Weights of a small transformer language model: 3272 steps.
Each number is 128 + 32 x the weight over its row's rms, rounded and kept within 0 to 255. Layers, rows and columns count from 0. Numbers have three digits each. The size before them is the row's rms in percent of the matrix's.

# layer 7 MLP down (transposed), 640x160, rms 0.055, rows 139-182, columns 0-159
104:123067120123124134139092143103103166154088109150185089133130105100127113150139154107096154138209076108079154170178166145165105150130137081141095090163107136128088109145107059149158158127148122127101091128058094150108123111123121163104133140175089132107125115131159117132175153202180091056135119119087037123081146176176187151160129132102173148110169091098117099093129122149121166092104089109122194117170124073096136112105097182118147168114097148168185179112157111118128118192148119
105:175122117147126119097130178114110140151106141089118118150167086172042131137143092135168137115131123096102158166092033132122076101171217125109122117142095099121124087156119146105144107167112103126086132159091101166175140078128105109132181099163148138142144179177150152159114167102145116079182186125112072146116141145123169135220095127095084141141155118152109105119131176196184070107143093139142134152172102118127135106100134125217127167126101153061170120153159155122096151169129143
090:107140100152170131118122069096138087086134168145086079207138078104093137135125093119133078152132145057119093089130209137142091184136127171175119116123139134080122123105096139139173139101141125169140160119140117131083173051100123130156101128112130063113134150114089156157071135119122176180108173119092130138131123133156086089115140135091147124107031135112157086069200164141126118141137195074144094126145185121144149097125085141085088137174124145153135087151077105137167184113151145
102:167103177133121105096197136139150143136154111130156088123161099091163154110104142151175096174075058107125122124144166181083143126145103156121169116108123096094145147108109127089146165156138121079150107131122157119156148122101123123183130098118093160124083167097096131018133075126103127097107093151184153098118117175152094122157178136118152145124160166133098091092123148082152102115076105045125093116146169148051108143166122113171069128072110081172090185113137122200121179122148163
095:158116109150156125083179156158161137075116066093114202058097101107119172104164110128160135136177095133133104104132093154117091138148126140103137115087172166137131096138148087088160136097159110119112145114085114156159114125164125128140143121127111194062162110150154097086130118134148126093133139186209147070106163181121175127066078177134094104124147093167089165136179141130092055115157124098150093101140101199081202170114131119056157094136119138158131127111145142152139145086137068
095:143118078130103102094103089153132152133160135107171118133164165097137192205140091129110067162154159152076214167113131098136146173163109111130156144099160122138178111139179104192198187096105152156145102170079131123128085144104087197086147103164110139165118138082154168148119102127181168115100071178178066154148057148139110151102137169137140130150156143134190148124117166118109182155134112155151173166092112145114161157144164159112148131140145099138138090137113134073138126089113084
096:129100146162156127133126101107102202088143060067066137088142108161107168149104141078089105141046105128133145128113114177076097150149135127089159138108168117148124114157131116159054106162188080124134134209093111139169096082113093139120133190159117105138170138167125140145153107140202115183182160137063146146105096121157146104113129151153125161087168118152143137156121181105138127145134127120114120133098049119092120115120125141116143078135212107107124095077097132176112153155085059
108:139113169118101130129127047111113136155094180086178128164126086110061162163116081101151123115125096088130109163100130113116135130216152152134136111096152130123088185155174105141199104061111094184080070132086174083117145122119128088110107103159121112122148094140134181112175091132180105144150160128154087117081063124189113062144147151135152068105097113177136142122154110070123090149111160101136094132135144095117160158096133047195155125138158106065129089127132137149123130107152152
088:113090121161128145172155106174184105067151184104098120171124154117104190118117095096166125142094179100166113039106122129137097183085105119130131100118131190132039126150070091161185128126094112152161135106059130148140176042116108131131112091137128156182085110165102084065147166137167157173116115107154164106176126131137192112127095152136115086130143135124095134124076170153133102161155135043098159139130147151096137120104140128126172144107137116131160159110162128158172164160147096
095:118141151145113085151148088139155143057100133131190132056114155124124075101146177112230112110121100147102112168088105100077156136099124159075173180102165146149128146111161140121088156094130126133127197158156127128129148071094163088122191148164113130097105155100071102151139140196152100073135124184112150075162078092113156091172108110128083195085158149136145170090117200124124109119121131127095136143145153135128120171093183122121153132089127081162169171089132166135125159133149096
098:101178128150138129138171189109129124166099141119091101172151086213155159092146121144093190099114106148185137135148119070099116149107133133078096135126116188191109097143131146118234125153152167137156150083115136144113114116128132147105097119171154112207100188077144118078132140105107164103156119177115117068147102169110170160108126138175167123107111101150083174126126104099156167195143061092142079129107120147110125153155153126106113185107115115197147177182153132133119080129099114
098:173091148124091170128084108120110149113153121159119115151140114176136133146154178156092060059101113145158170114116167112096124183128193152106146095100157168153170165137150104117190140110098104105157072123053141083123084118112121043174158152115133149128141089097117165123116145077084126117134164098201105108127142178156175145131152110142116077101098071193127094088132136155141163122133121149084088153164120121159174139128104092210137154155128110061098110078094176179111137114122116
099:096177106120093126133083190129081165104086140131091110111124046149134098093136097095123136103141183115139115168085182122122065159060108134126166112144113103134116138160175108116115143117133091108098093172125068098170123107152129121182122177134147131134129151105149095174181151146162092070140126121028160112126096125083086114193121144154077137073106101095145148176085115091177105126109152165107135091122134137132157103171202112136130160147153113170119133153108071055142107127139198
102:089151095125113142149183130107132137121160152136197113144158115156135130195161173108125124128152184117087173117094132095101197121185140147076086141102159147139138125100154098194129105096091173100131172123125101107088056205104087098128094118104080071122152068119143113128126133133072188063068081157103056127088126081137108161110142130098129098082137100144168105139156104116119184124078160109112174123159096147144179101136137079116163143169117104082116157096131097146174142125165100
101:168146091118115090116101116146121175135131224190104152105117110102151190100131112139176147140121169136152061094125155174109076158144112109132198151096149119117093162087159126065086114135173113099113139144151116084153139130144146157133092087123116108094109167083166173101131094117120082138163162123088122157093123108120140162146075122105148143117129236087169112127104168119177130146123119153198106067109158152034133116139095128088141172146146101057118075113106099137122158166148120
106:138181102137180112144143140182125173125143182165121064118147089122095137121124159122146118158155125119148173107116098150158095157187186114214218149124100145122113070158136139096055163117165129157083111069146129183206178136126179164129151157126096117125141128109137196172105135108084111129157102180109135134084145122122085141163105100084161168078129129152149063079132081135136158119106109163081162149126154119137156098104123141116173125148162116065142099157156162122134172174152101
095:136106124137109153105139105205116191144093139164172173130164166128123137088165155164117115082097146075085108104126140107135141113120137109108132190188126099147149065119113117163095121122084086137158158150057113138122116105128187118182138117070162116175123138106121214102126160090099120161068135080122145115099164135171120105141113105136097095161162116150138123073154210144122159181153113124088151128162116131111126116178175148178146173053168104055099109180129083088130144113120179
091:068104160169087098133107127101190116088187116109165101123213147142143129135162108113152156114070140115105091174135125117124138164097099147069094131097149116117149161083173140106055152128169080150150117123189144082119126069111123088164145079098164100149150166109141127109085107152077176162157104184207066124120164099170122079169148125143102126129141132185122155108135149120150165133144106168096146148135104178116141070118131156115146181095124120159111100055091174120092082090138165
109:110109160131158122118093061143174167116163166149094120136149055147099110178113144098120106157183111142163120127078139125132057112093118138170128120152121159178068105123100128161125150127114186113081158158098133137097159092129160156228144165130018098133091142141083098104058089117115089102124143146094114127140065209156112117040160110116103137121123091122150128165142160161160127154102095149123107133089092130178073100131105128151120100104104097159111123134165155135152085123089098
090:064130133147104151124123141140147128120141089129138154097150113136115167129166128103157150178135088094150172155110129192092185174117139099135140120130104122121192147095137115131130175161177155150106158143099158150112134094149071181146208059116118153105136138148191125111149137146119172116125124096148081075176165146119163059156130116137170125178117074102166110110083098164144068178150154136132079151088162148112187140175079154086074166114108082172163128123086135221153074148150122
101:102142137166117146105156106135206112136122092079129101138103170140131132106098096149179129127058136135147099182146097161129171145133127099089114112105138158118117102090069112111109164151164054188135137106153161117110154164169108180121112157114104158153127128125082155133096097133133084138128103082110144128096088090086166138108076164066144090096142134114158161151108206145108098054101077135049167115100157169109124089097168161172107135136130151077139059085152135109065166159079182
097:128146160135173157101097154142180131075097150174124206109154107158171148149149141123184171149112183197114172091103133141109148120152163132084128139135151122133149141150042110095168192154056141035101156129165089170092121163120120093118128155139151172200150114162135098137126137125129149092082140111099181114165088096077122098166129134132113101147134138145088156128147057174090149108116120132099161072091160166180101191137154118177168130153149143131119171128078113150112141116091122
116:137157154162157088106130104213134144125103116136116175215152108113125148071161122145078094129139101148133172101088147148161123138161061175133211151069077082119121106177159122107145092149088112179047133162139130173143118160122150156138131051134111128102120146132122173098109172116140086083094169117124141107075110122116146107141068140159126134095116145158117069157141112112136140066129090108139113139152086115101078183180136151126069105111148157102090159109140090153180203145120114
098:110122144134127069118142158159111192105145094144197170125098134090167118145158153111140140109176132177089124127103126133091080161098102164082075129072133156117151112122115111145138102130208089161181146199067148131129091141199154078143135163174091146186116142110068106108119133166200126138150127145083153089158107155156147163182153137127113106128113204178123099132148103137167110164184080175107155121173128129125086086118127147077105140137076165139129148132175110169183099118157110
099:145141074164122166163176143178110105181109185071101131130118110125150162093150154088098107130143078183059138135078134114184122094153124158119117162135124122108161104087143187113151096121149165149148113097167104108148087157100179103129173106089100091063157147070123093092140128161158124090101135111072198159116146123129125073193102104052146153156097098110130159153136123107132085149103128141060101156157105079124107132168185141167095069168089174115151119113072109103129149128129177
095:096128118141091140188074068100102171094124095123069107159157130175112088161134125135124173123149144108143133098146105139116139066135076149133125119170129101141147090075161119161159087173107191139111093096154187176139081115160089169091141116079193123159168109092099079104113133131146140079107123113112112067127111081133126186138151088138107131071167126110038138191098132170095109122152096148082140083143084155107212138097087096129136074087125126106138060143138133155148114132111109
095:138108166109075147159168158171073121146146092074107114191114155115178111082149143130101134103079152109113133099142133153182107097095103151129146105177189104105118125084105084087127123179129109090117100122117118115149060136119121153183144115109111163142084172115141056075154151097136179155097099090095112180193177133094122097128079098107098113183119156144134168171111127118171167123066164115135099180084151107116114075178149188130068088097138108149102109143118124155072122167181101
115:135158184069088120159163143098047154074123115154134133128081103110106102158098135061131120159134109070150102187169134185146112110136151130156143173187116136108189079133138112106080115138125116120159209103092166175175140098196132138076149138156156114099167166126091147122107118143119139130075153173108149089094169172100139114148117172182174148162109147208083112082184083139139118093087099160139137143104119189128103125100118090136129097113164128127093157098147154119112159153088088
113:180082117134115125152113114116160125174083111097120122111148160127128166108053097108117072173155179104120127106068202118177104140103104157177212074154122095107087079183182104155137113134184109071120128100168140123146184077155139103135134092130149106073111094096145188131155135126142133128089098071165133088114182152148100176157115124085102177144119138118145153074185176169138151120158180144153069134096135132143143139193071152162143105143134102121138099125126148075092120111119145
101:167159165139124163152205121132064154117145082107186163121100123126129112105130127159098110087144149120091172118144132143203143138113124113103201109115100097169148098125149168143201126173165156111130144152112107169138149163188132134103116100109169086114131187152113121123131102130144209126113109091164065133144113105135117188098130135148129179162056163141056107123159163103174132147168054168116149166158107116128109048157072104099090119116111078145101127135130173087117147140060146
086:155177125117139219116090139140127129099151110119141125077142138145215086152100111171173182099168205129142109163090168101074123130128158126147161131143127116140166159177177137151094146067138097128097114164140090188148180115109106131097134158123126150093106166109155081129134090130082195148165158179134109092114125156105119204120133110132102095093135116140156150126089118114110140126209107043047156156145140169119159125144183089182163161123139085158138136158120124151120152146136176
104:176176140093092035117087110121137151134130113132131179154081143078066156126144103123087057114076105133157182171115138137157169120132156142106106129161087111149140111184098107106122107071096104123081055145137079119113159124112143141130087185056144139078142135158134154191093123128125100132080111121126162149092112134153144144135142152099129144092160140049172071114142109202108153154085132150083117153134135199152169114076079170154110187087106136103164123112120112150131155081142126
099:061086128118128107114127099130126141200115075143095139163087196168140134149092116125121106115123128115160228106135142069098095177166134136114131215112095162097162085117107168136133098134072134093207173121073153127103107125185169087118092107144138105136116133159102147176211137141114136117139117099095061068127131122164129095164116159113120162116105124093138149094180147192150113147083187105107139133138151073147147100155117137159140104180105108148161086124095081141109156134080121
095:118157106166161099126070069096141132095115133117130168187116148096145145146145113121096056113110155120125117191108201166111127109070159091059087121157124141091111111121133127069165090115082152190192092149131180172125177098116105121103117165187088106096213151151139147083105103123147120129136093144150173162170163107196132149152154128175172162117118140136129133134166200097104131093085120130127130126172093201166125146119122130143118129082141165199121096117130127164124174163126162
107:119104152094091111126152110189097107090150138138151123177133165145106109114073131105144100105061123159104106131076100179160160185186114143139109073082104112155009149152148128187087060161040097171144156122102110106125069099128125141117141145141064136142135170189138101127097200149172121123132105100105130120132180143155168111115126119180084108156170083168119137129150128134097147106151167154095091159157179072101125127119147133135140090160103189120149147142114093135161155133117092
097:123190124079094168129046133144130103116122146092183093117127115108159126146161136172129084139185136110152109127191138109114088103099129104161154155139126083094123127141178128136158155090135168093128084133050171174103166194150130129087153087113151156126089128129161113163199078079118066128120139101122149168111171082197097077182154168180131166108148157103116104137150082171149125124093111138080145131181126087175181089106117120120152068153091178151097162125103119097120150104129091
099:165093131118170112108138091143128118153117079089123146145146207113114130162082103128141174127148131167117088208070093120153172165190134195126127152173066133127077170141156116118153098092161135103177082109166124104190164186119087090157126166123092196132150121125116125169172129196106112119113097147112168120175142133099086086107218159142054079117126198163105156108177099104172096141105120146130125139136138122120096145140095141123125137150144113130163161147135154101078174167125124
105:104142111080150151095086092103074128133110132094219088077203168137105142169083117112126155140142157148080133134125130125130175137103139125164105113082152081041138110120139134195127139099114139116151094156122147098157109061206120128164122109066173088145099151189098111142096095153143137144114140117154163146127132149139138220166208095119145139111095125090087164168165099106146126109091196115097138183093114133128128168136145112145101177143094095136100197122111118166172111118150122
096:077117120151146132175124168140168177123114122077083210162147154094155120171099154107124116134059102175133124133104116115095145112124128073115198076158136209141146109130132155134099102198164109102160135184126096152160170098110104111142164164136135143118107131126105149090063198120164118191152186126128142083098131105120202065109105140113110179142189123167118136106131145122026103144155131090108095094134133150128152113059129078098133155123111093098169131114157146157117114122089123
107:126090028116114148193165093092113164167128065058102080108086090118102125133104068169171136140100120146112122142148189145123149156165176174151153116094156162106167090138099140108096148134102137096178165081112108098073138155122180122104125147108091139164102118147131094092099107098102129113162118159132146157185182146142122092136151162076108191105081151127097168130117186069095117094107109117108140125159114135135158125063161049129109152131154178156099183166116125184110157124136109
095:121093181128149148089142139133090108101131125138132114095137125085102142146166114138058135151151122106113138115101120151167189145079067061151115084106151129098138176121134119120190063111112109141132101085156152182131131162107103135135083085110060097157101162172110145160114116085136151102103144082097122133147104092087160139088163136144144119120138073143094070114117107121137123049082082093207104093112110181186172068120133103086126124097113139137178136068123085052082125158073098
111:195165104196086109156106155095148069133130191126167161113161171076174131191086121106147141127152107104127153098116118105135161109108176174141156116162165155154144141105164111129124149131173144112104073142119098127118115096141122150140142108132150118081098159061121092169177173108208163140205110156109147116155119105089160101080196143137131136136099158178189155084064174134121064121139148147138144093117160076089135151083102144160145141053067133118130149120133175129142158124092161
095:146101129139142141082146154154204145171081176177137101134082108120150122127125179127118127132075080100159167139143140165153152144119139108105167112109176192124110150064145138089138147132109117152126091220099131109174114176117102104203161146073090128148135107048113119132093114140135171167134160086146138132182131135152125094114106191104092095140104076117197111081136164106142180103097087143140121145126126091184096105134124176080113127082122148110132085165138112159166221153165156
091:094154174121177119107088088145175095150121106061104125134093209157185139134121139115162108129103118171114148125141117159176228170158102123122161162103089107101149141147100126156138187147105159137188130096149093100081112101096123184146131092137186155157131107166106105132123132133099139096170129155158153111107133147172128051150146146120137161138184152134127164082106107120160119131150082111139150178119129182081099139106122083110122139134144154090068216067135125151158102164205068
# layer 7 MLP up, 640x160, rms 0.0551, rows 140-183, columns 0-159
099:154076139140127107077117121103108082121153101187163096153098121135090103130136135095100096132146137144167155141081172181171185137121126098123104195149129117141142141193091078113091143133157159117126134133132168082106113145177153117099058118121188122067107093116191141136114148099088082193128102045137100150168185171095146064093070111159104156124140105097152148098168093097054101144104113135143099137176138155109177155136189164112126129149134131183194139172135096093117127152134114
086:175086123133125143138108087130102109154078124173067061129116128099126116157098038170177085131130075144147100074097156147106083186099113135142120158182177187109078113110137155121158063197083119161156103156110099155177120068080109166141075184138126111153089116081168178099122174083100123157093194093114105128121126112188172133108085112162099179134112144078123123134134167200152115125095164092161121110147165135144142162106116127141130125135110165139150110134134104111172131113118125
095:190090149093145146110115116128221139148078113123082136178165128060081150138065132144171096145099151125173145167091052127120114121086167130102113139102125179161107136110079136091140147124117093040097130179112105132132126130106125141117102134143124079122119086159154175068065085151133119116093095146128159130116095141152160157088155156096208168164138108100132171075102087130139138134141180163136092149096183146082119160128169085136101162131118102118094153106065134179130090078133107
095:153107187159110142146070117114091094211116131147152132081157150169108103111102157154182153089168095144116095137133121150152084091180167166090093143145124137099107084124101113190199166168093100155112170140107122055111129119157131127151127126132136193108065094094123112105147171152164146175197061118155121117191104154153143120132144132174138134115140117099104108159175196140098180108116136036105162119152127123131089173122129128105147113113155165165170155189129134116131154157184091
095:109158150143181117126111166091100087096151117138156111095091154105090092068144104129150124109091119121157067108152187149127149137148165147090075124146141127062125181146057069118101104151106099076098124167136186174122129155191150079121123092125134111088158127128183095125126145170159058146146092138117146097099086075097159125119110109110114147100130180115109100132124084102147156152125151160130120096099223104153051132112135112166124120196133115116079162184116120202159070108102136
095:083043189148153160136125119159161109122122154132091141120075150121143150087129163114127142126199116147111097117109118115179120160103093132115123140084128167145118174133140067091124084084180161121142131121057175115162113107150127158105135103115137139158153255130191105143151170099136089104124112096125127111143128080094186112147119109141139132127112168120122186076081150099101101099078128121125165217138173132105171165130138185163162163164103058101146110115138094143099190161133121
104:126160108119129111112099127147163185093135117187141120146146107115067108096080126118142108139126151165183194151091085068100076102092118104159167171157142111161111196127100059056163119122145120113148122137092121180105175158141196125135121137104076077135170118083122108080104127139119093157137153096157163098201135109161130102125089183093226105116204049156100123118146147140141094098147075122153143095104112156067135105128116127119164177131103133144131118138162127120154157115100097
094:169144157150105112127151147113177170091032120063106165119119102128157126143101111120136076167147142108096160086171096127141078121126148141110102068115141136125138123165156115139183172103128158112159133142029126131144096082195063198120131157155121145144152098124205174069103129159163148168137099131154119109126100158139143178168152150130177105177152097131103121139115084067144097155158100134079114136182185155174137102152162082143131146096144103143126149123105066172141173147130175
094:138171121146152163144123111141134145132146223145123072119117133139098132148145079108176177119153066107147127116142149106149129044136103119203084090179078178176139129102136105124107102112108118117119125158116114136113069189117148138124137159161077154136146140179191157113161075130157174116166117169152080126116169099181110133098139154165176117091114114165107110149164102140094110112140090121172090086148048130141116106154111143175180141130143073119079090122212211135151092126141123
099:085168152177185111146090142073117133140045116085173114111152066131178122134148133139112091106092097124110185095105220087131107107142110151170116100118147082182092082123145159139171129135088179082175139113143155120139121099125170132125132128144161069169136125113122136128203171164143124163148099115131143114148111062071134156130120029122063168101081126115102195124106177130123072112098144098138121142085089112124130118113165137114132139089127176144084150154133108137146107125137200
097:170143111122070174149128109149128159119151165170137139140124125164100182079114182158140138044132106104150172101114151127109143076100141126145087188114144184167093153122122144140187110124083178122108130080145103090166110095196006140097161126096153126115133152134139139154173140107135147117080181138189089105141134090103110127090114084156147137161128160156150194128117160079171122164134126176123102215175133135116160162132065141140114115176142147122145134099135169110160125111072099
091:154138143093133127164122051137154143177078106140132150065084121150140145169148139104123128065131198106103194139163128095151166105171149171100156134137153162190177108139128163149118136094060169120142121159157110145117130098169129155059096110093101093132167152123114121061171170142127128114096112141135103092094117152147109059072148149071095121115151105165137159150113153058180132075128143143145164064144124140168178165119175128184139127164140155141181140185100092134162142068101116
106:124037105118143088146091180112129160156168122142112103174127131142150149181096130143164087150131163129088082082116173116191151107095094069185110080151094163135150146086095092146131169114168188173138100163126148143113139146162109138128131144067161097109107140137145100146120160170223155162100127148153119085119153122140143107143114141125135134183185083157236139136164185128173144079120149106147150166103169135168186102142112105162163188140130129135154155146061130134129121146090132
111:137164120108120102129154148189154035144135141157158181148105111125121099129080138109140136160149187107135110142152109109087156111107128135160077144122162060139058119121147157115137101103081151142112141210109173135149117100149185158133134130116158111104158085121139112199084195085151105115129150167146068118160093174116102084091109129113081097168110150091141165090094147176154110155166170119048102152104113106145133102162110129071111162191076125112093113083156169173156188118166139
107:099183142153136146138165129171091104098149143208110095172159071082188162105123109134116085125109162135168136152161076130179182125119085121149144138150098139122142118133162105109070096158084148098072109185088112126090154082135146170090132155167129136170127070108166126139077192091062137093122150140096088161093138137117140104168106120139130080181156114079115160138100153200107073145138115119152073148103155141130206122105180107137164197134170114124143121152076107125134173159130139
097:167114143078186131146106116133184127105163135181102132092069123121196162153109060108086097077152102092144140119154086112103090113156108128099097098105128114146145142165127120201182134118201060095128177129070137134095186125114067113121123146137103121150075123186160107146124128122139177093126125096142173105132117128108181106131108133084155018153103084075113112144166140114109142091130154097100091102155126134108172082117124152168162144128132172161120153153129081217123119149140144
094:179143112146141137137144177102113117169087107177066154105192108093114176087116082164088189134099145173119133064118143071110110112146135128173151125164072145184102139145105122128078026099108114131137112081109110152120154171139118188142162129156096146058127101140043149154176129165147040112127160119087135170130135137163154140096112135108130178134137129061127132141125108128171096141165143080145116144126146119111083165118114118113138061156107125104116118223131112121111150169153141
099:100155138151122158128085140113122156108107123132114172140163178073139118181114108133069136101176083106119080080115140114150144088123133111156092155131165121113151148128154149149154118151163095065098144129109135146074084178109132106142133123165122242181155067098163106124116047128126124168078116155158105127160147227169090103103105073136139095068123120098119138170168087151161168134079121107096137100108108143108070125126105119111120103169133080169207080150132087156131110128125182
088:090159105163115132164101146111149115150129085086143113158091136109180136114125144119169155093105160113168113133150104143168138135166154122126177114161166148123121126207083089163150116109095127155131060136116044125125078220124183063200087073180167110105130133159082093150124155143139121123114146161117130122132071060107153138102076110113106138098150164095095105058138104148135110182122137155121152088133164073101137173167141134161067081113096201110102123149069136122134155101141105
102:096109118152148065124120080102102110098126115059140189110108212179124096156095093112133114135117119149141107185111125089156117148089111096082141112157165147128139132094174147133142171170173122094085113155059115065153130101138103093101108093095160164120095194073149178156128156171157119146197099158136110155148158108088135181090231147085127151106137144116029124099133132131135116097101132135091106129108174109146168184086148103151151090134123139137134154098117137089130137083175119
097:087099063132092110153116147190089163231130106082155103093104143114084137133109091146110130147194153143108126184121119092164117068080121144135145101185098168154081163158136151165137100120116152133112050128134122170203132150195148122066118112185138163174188112173124164086189157097086114158135133068095189126124112092109079167127070147146117140116115078068158111098094112101125112114144134126138143077140149139161096125125163130125162123139136099133134147082131107165116158128115144
112:106126125165138130106195110173166198142143118120075127148137135138121142123110127165120134132124081120149166103096202168140129136160099151117150126101121083138119089174224156135138115151115136163076157115141179120094099116164167157179140183118072120071167102182129164101056118183111082117138161077151132137066147097176091126099026130099109125135166148116153169117122116105118111151136179129145143153103098108128132118103118134117101081151201090169101153054127109147123203136122106
101:114118088055145116121176137091128129178106146177131103130127126141170098151146056101087131108157115169114187118123140083150156085163176112241157130170130106169126130139142067148171084108181194142151125095136142127159142099073161155086138141138085123107197149136118148115181100131122128152108132146094160092128121127115153099112110154142171075190130147150166102070158128066181095120119185136119159108126088130156109096161110111124161094147131196144165217110121151142155157089120129
097:161086056144119130162137153114092102189128153092141133183119099105177113104118138120159152087081169183113126154130182154165067118169080158176145186112125110194133193146116125172166134049113147125181137145168159144132153124064090110118168097093164097079098092116073148113166075154155131159137115129089150091135109157086164123104076082119102135154154124131111127123113108062165125126117133122143136078159121111095124116138151074106162073102082177163069134115071119092149123128160095
095:094165180127201138148130085086189104131100125144154091103154168108142137174158097154127150136150125111074108167209122132141106164135180118194137108092139133081114143169168105116138146057113132078165121078064141088192172143075146156103145119131089156141110106144081088079129130121150107121115118086168129174125112165186105153092110140124183124113091114103089112147096117167108126122147138155177115095049062127095120115205117117092155106113167121085139105136154125158161108062094146
094:111131145129174123110129101178098148118135177118080139143139067090121123106076158110165160114124124130163125060117109132160124161112083067161145125143139163112071146063094156150210074140060066168130077165125167129099116153105099139147129130172161168116111169181088186154141112133134119154137111109091090155118091076094096148112126198104089175115137140077144087094106128083154151127140146133115122118208133120168085146197130152119190067095104122128149144110097123103119055142133161
117:081119160130097142113073140176138162100110115112134220127072143155113145113131213096182132118122169147096099117136104143178033152160076094138159156128103174119139121139125125104163121150089123086137143194162094145133172103099178072147113118138099160172125154156080108110167146153106106141132119067149129059099113159113170133119083149117122129118119086127116151159142137103172079102074098133109163131107129111121071175096129184117177094094101092135128184172128199156057114113110114
103:172141116125156159188143142157125151137114203109086114128123121102196147125093089125118115201092148141152170094151156136121171109154076130085113165125123118117118087181142115122156144129144121142122116100169159116097140096167118136061101091110148133074131126120142169111135098065098143168181174057135144096126121104097092145137090133127117158108118144075208143134156151145134173155148134104042134172127155193168130189186134161069175124114059150185176126134146108060168099140153127
096:154148168148165184123141173161146125144119123181041092129120169169112112090135099170150146161109141097105137073170143095119104154186115064142171106137118138159134131149092111124172091198094120072110129105119105137166117123123123107147050062125073082133101142086031112132130107227220121115127117117145094131123203097102082138136179165140096147116142137125134130080124055147122088106123099150123137095152150110124132105145158134114125080128145120155115158139138124149148128130083072
087:079126119098160080141137156182149178126087115095071115068142153112131153179122107091139118128120166063159122135228171134079088132096137158136135121138121156124112030096120133136160144094163138173082119145102151083147139150129102099090120094099148104152100061151077119135096116155119137127107179109095166161164097097149176025134148144149144116120092147153093152107107125163133128115082109103149097204096155111128091075150167143097136130116137127089159104121185202111118090117090157
107:104117060135107157160153073156127130152109208143174080129177134126137127101089166101165157204123083164177116115138092110090112125081078163162131126122128133154110154149185121119137155136119153100100109107096120141157071125140099151147109132113135138177089125132227166172123078155154147124128130134131126107153150171109129186231160086043168173183102121132119106140153190083163100063178129169126148098102111110115160133150114118167101117107165119094116122084121083107144106137117098
096:085149153134157079127113111172137143157116075140099089089122131158141103121164116105128130149118107120138153122124066136169075146197121171040115108125142099085112147115132158126102146140074127067169178096123178133094114101120156135126121108119220110143097129171167085139156091158098187170128124086086183116104124115173088098177096087181083126083087120115134209123165150093154187152129186130094149144161153159163133153122149133133177128163108074149096134145080072122121118152187096
091:103107067159132149114116158123189175168184126106094137136157163147102146152098107121133125154201095106093118121066150109158103154163142147178115133169116104045122143149151122121107151158122160118007178169190138127098176080075151072156114096143167138144117081160097148114174108141136113071112145110111136126162146119127110066101073143139127115115124178163138169075137143105127157136092113148139209102161131169140153151128121136112138103180090148175149163094193111133162112119073128
107:149095121097169160163141155114215123113154081152086101117088159155140160136134128145106119125128156142184130145112127036182118117167140165164121114182064137141100148089104132106100098106105178131148238089152108168192104073117127075169127161117084096100173180162109049157115140136091119104108131162108146105111119133112163114140098073104173148113146079137123173163128135081161090072166169069158116138132106120139107117162137154138107121063115126192150144151122136129118177133114119
097:111162065127121168101130105134171162094124150223112128124121108120195128077101135106165062082134076105131165114126110145069158139152111109137184167131088169174112141116178109155077086160138148105137159116146125125062126086162113111122129094118130131125126142125173171069069110096094107140095126159144154158148159117107139131168040162189158089095140120132158171120120176153136115195175119127129140117151096158165110090130170156148107089099177066151117068118179176087132175142128107
103:062168126184128099137159125146097154143154082157124101145123202145140131102080117151145123110143094166174115133130153072140132151120091023156115124123149168123121069083112123103165144137133099141062146098141161165128049141156090103112113138124132142180091118089136126149123105136162133107082094147144144139151139162117159149134194098151086162180158159152078107103154126125116102092063144056109154172121134166168151136093159183132098132138113078158218153155168168133083121191083133
102:126110160084134117110126153087106125130075180137109158036110076091173115165190114068159133111143091118165175128163135053138146136101124086170157129152110069067101173129118114146113106131099104151121156171174182102127155163182112161151144152096134177163184111125197124131125134172133202118126098147135116175148113148161088147077111094123150123145117162125106210192136180143122124143118118116128137152129143104149069098121140075144123123157180152053191133128162117149166154113126113
100:133127130074162144141126130155083082169111103201142155175175078159117155147114085094122070138096121112185101134165169142107154135140106086164126138128121154110095069168138141095068111107174124175177111118112092074163202146176136108165150115081181162155122094174126056130059155122118122167185107122139111116150157154125154090100112150096165123129126159146159134141094136154101139137096092088166064185084099138087106099132145189153100152168121130116093114137161104153093147101210102
099:122132097114185137108083161131131092125142181119116133105112122140146120152098142115172069175086099160127129139164124102140087164168102136096173107145103096136158154145123154074157123184076100149081087110160153123116175119171159156106124103111118165107135105140193116096181155111170168107123166045182156193110152164148070106151176082099165115100149173141115110126112136167211152111107131208064113108133091117115174115134154140138179118087090137122090151089113058088105079162095133
094:153146118093155092165073132158134216089146068146140192091093125141161117142173141134167132198108080100194156146134178092093153152148108106130163150063117165091082116124110167099113126145168080112125125128100160144116084114106154174084091124139136114124185136131132106150090151160102171179125149167176135136114067109174126127159137159132197163151186133136167115159134161087122136107091119102094147189139090101099222135134143106141117072109094141076112108107113147157136119166106188
112:126122137161138092196084078129141095109145138152193135195120131143089133102095158160121130183113120168143156113100120101134093133118084117118113136101213133125108082130154097123119107098145146101088126166101138136101137115130128118144163066082177133201113131091134162146111146147196158144090159120063153143083119120143141185069135129089139150162165170143069146175111085155189168067133151090177100100166158115160160115096077104175174106161117114135096144135131110178129029115119084
102:094106183090137104131114109128117134136108097153149144097104138126102105174090085084118137203114089104157142140103139137098115088083151111184092143123109108162047101167163170143170057088153117090155122162179110099108114109148142118106106098152101073172092139209184137116142149101135083171069133200126134156121084143156131125112135162159144106092145135093125090169127168133179136136161129138100154140127102150126085128144096109194150150117179093103117216105178144114093073060163166
097:071083119113078085157136128094159142162112156092116177097104068141117126140175103156081135196135153202113092145120156119152051102150121173129185149120151150205095094160156151116156138125098121140131119151088162151131178162177143169137116089062119094106136144154201157125089129129156179123139110115133076135148120124137126126133227139146160116090120113106105172187106093098088096147145129160121123125132103100155093125137052117151143138177066134185168122194128119176135116103164122
104:159146201138150108161150106132145156139147163140112135082153182100132108148089153094118137101120148112050108042110118144186145097128140078151164144151144123103105166140138127133097113110142124155122101089152139120178099206077051076114110099095142119152138124122106113117123104179112169092139065120112121147150127159183109208085145115130142097083070097143192133131108124076171139094173156087134116145160094133054103163125154199092084144122179160130153103141128126158129141043142110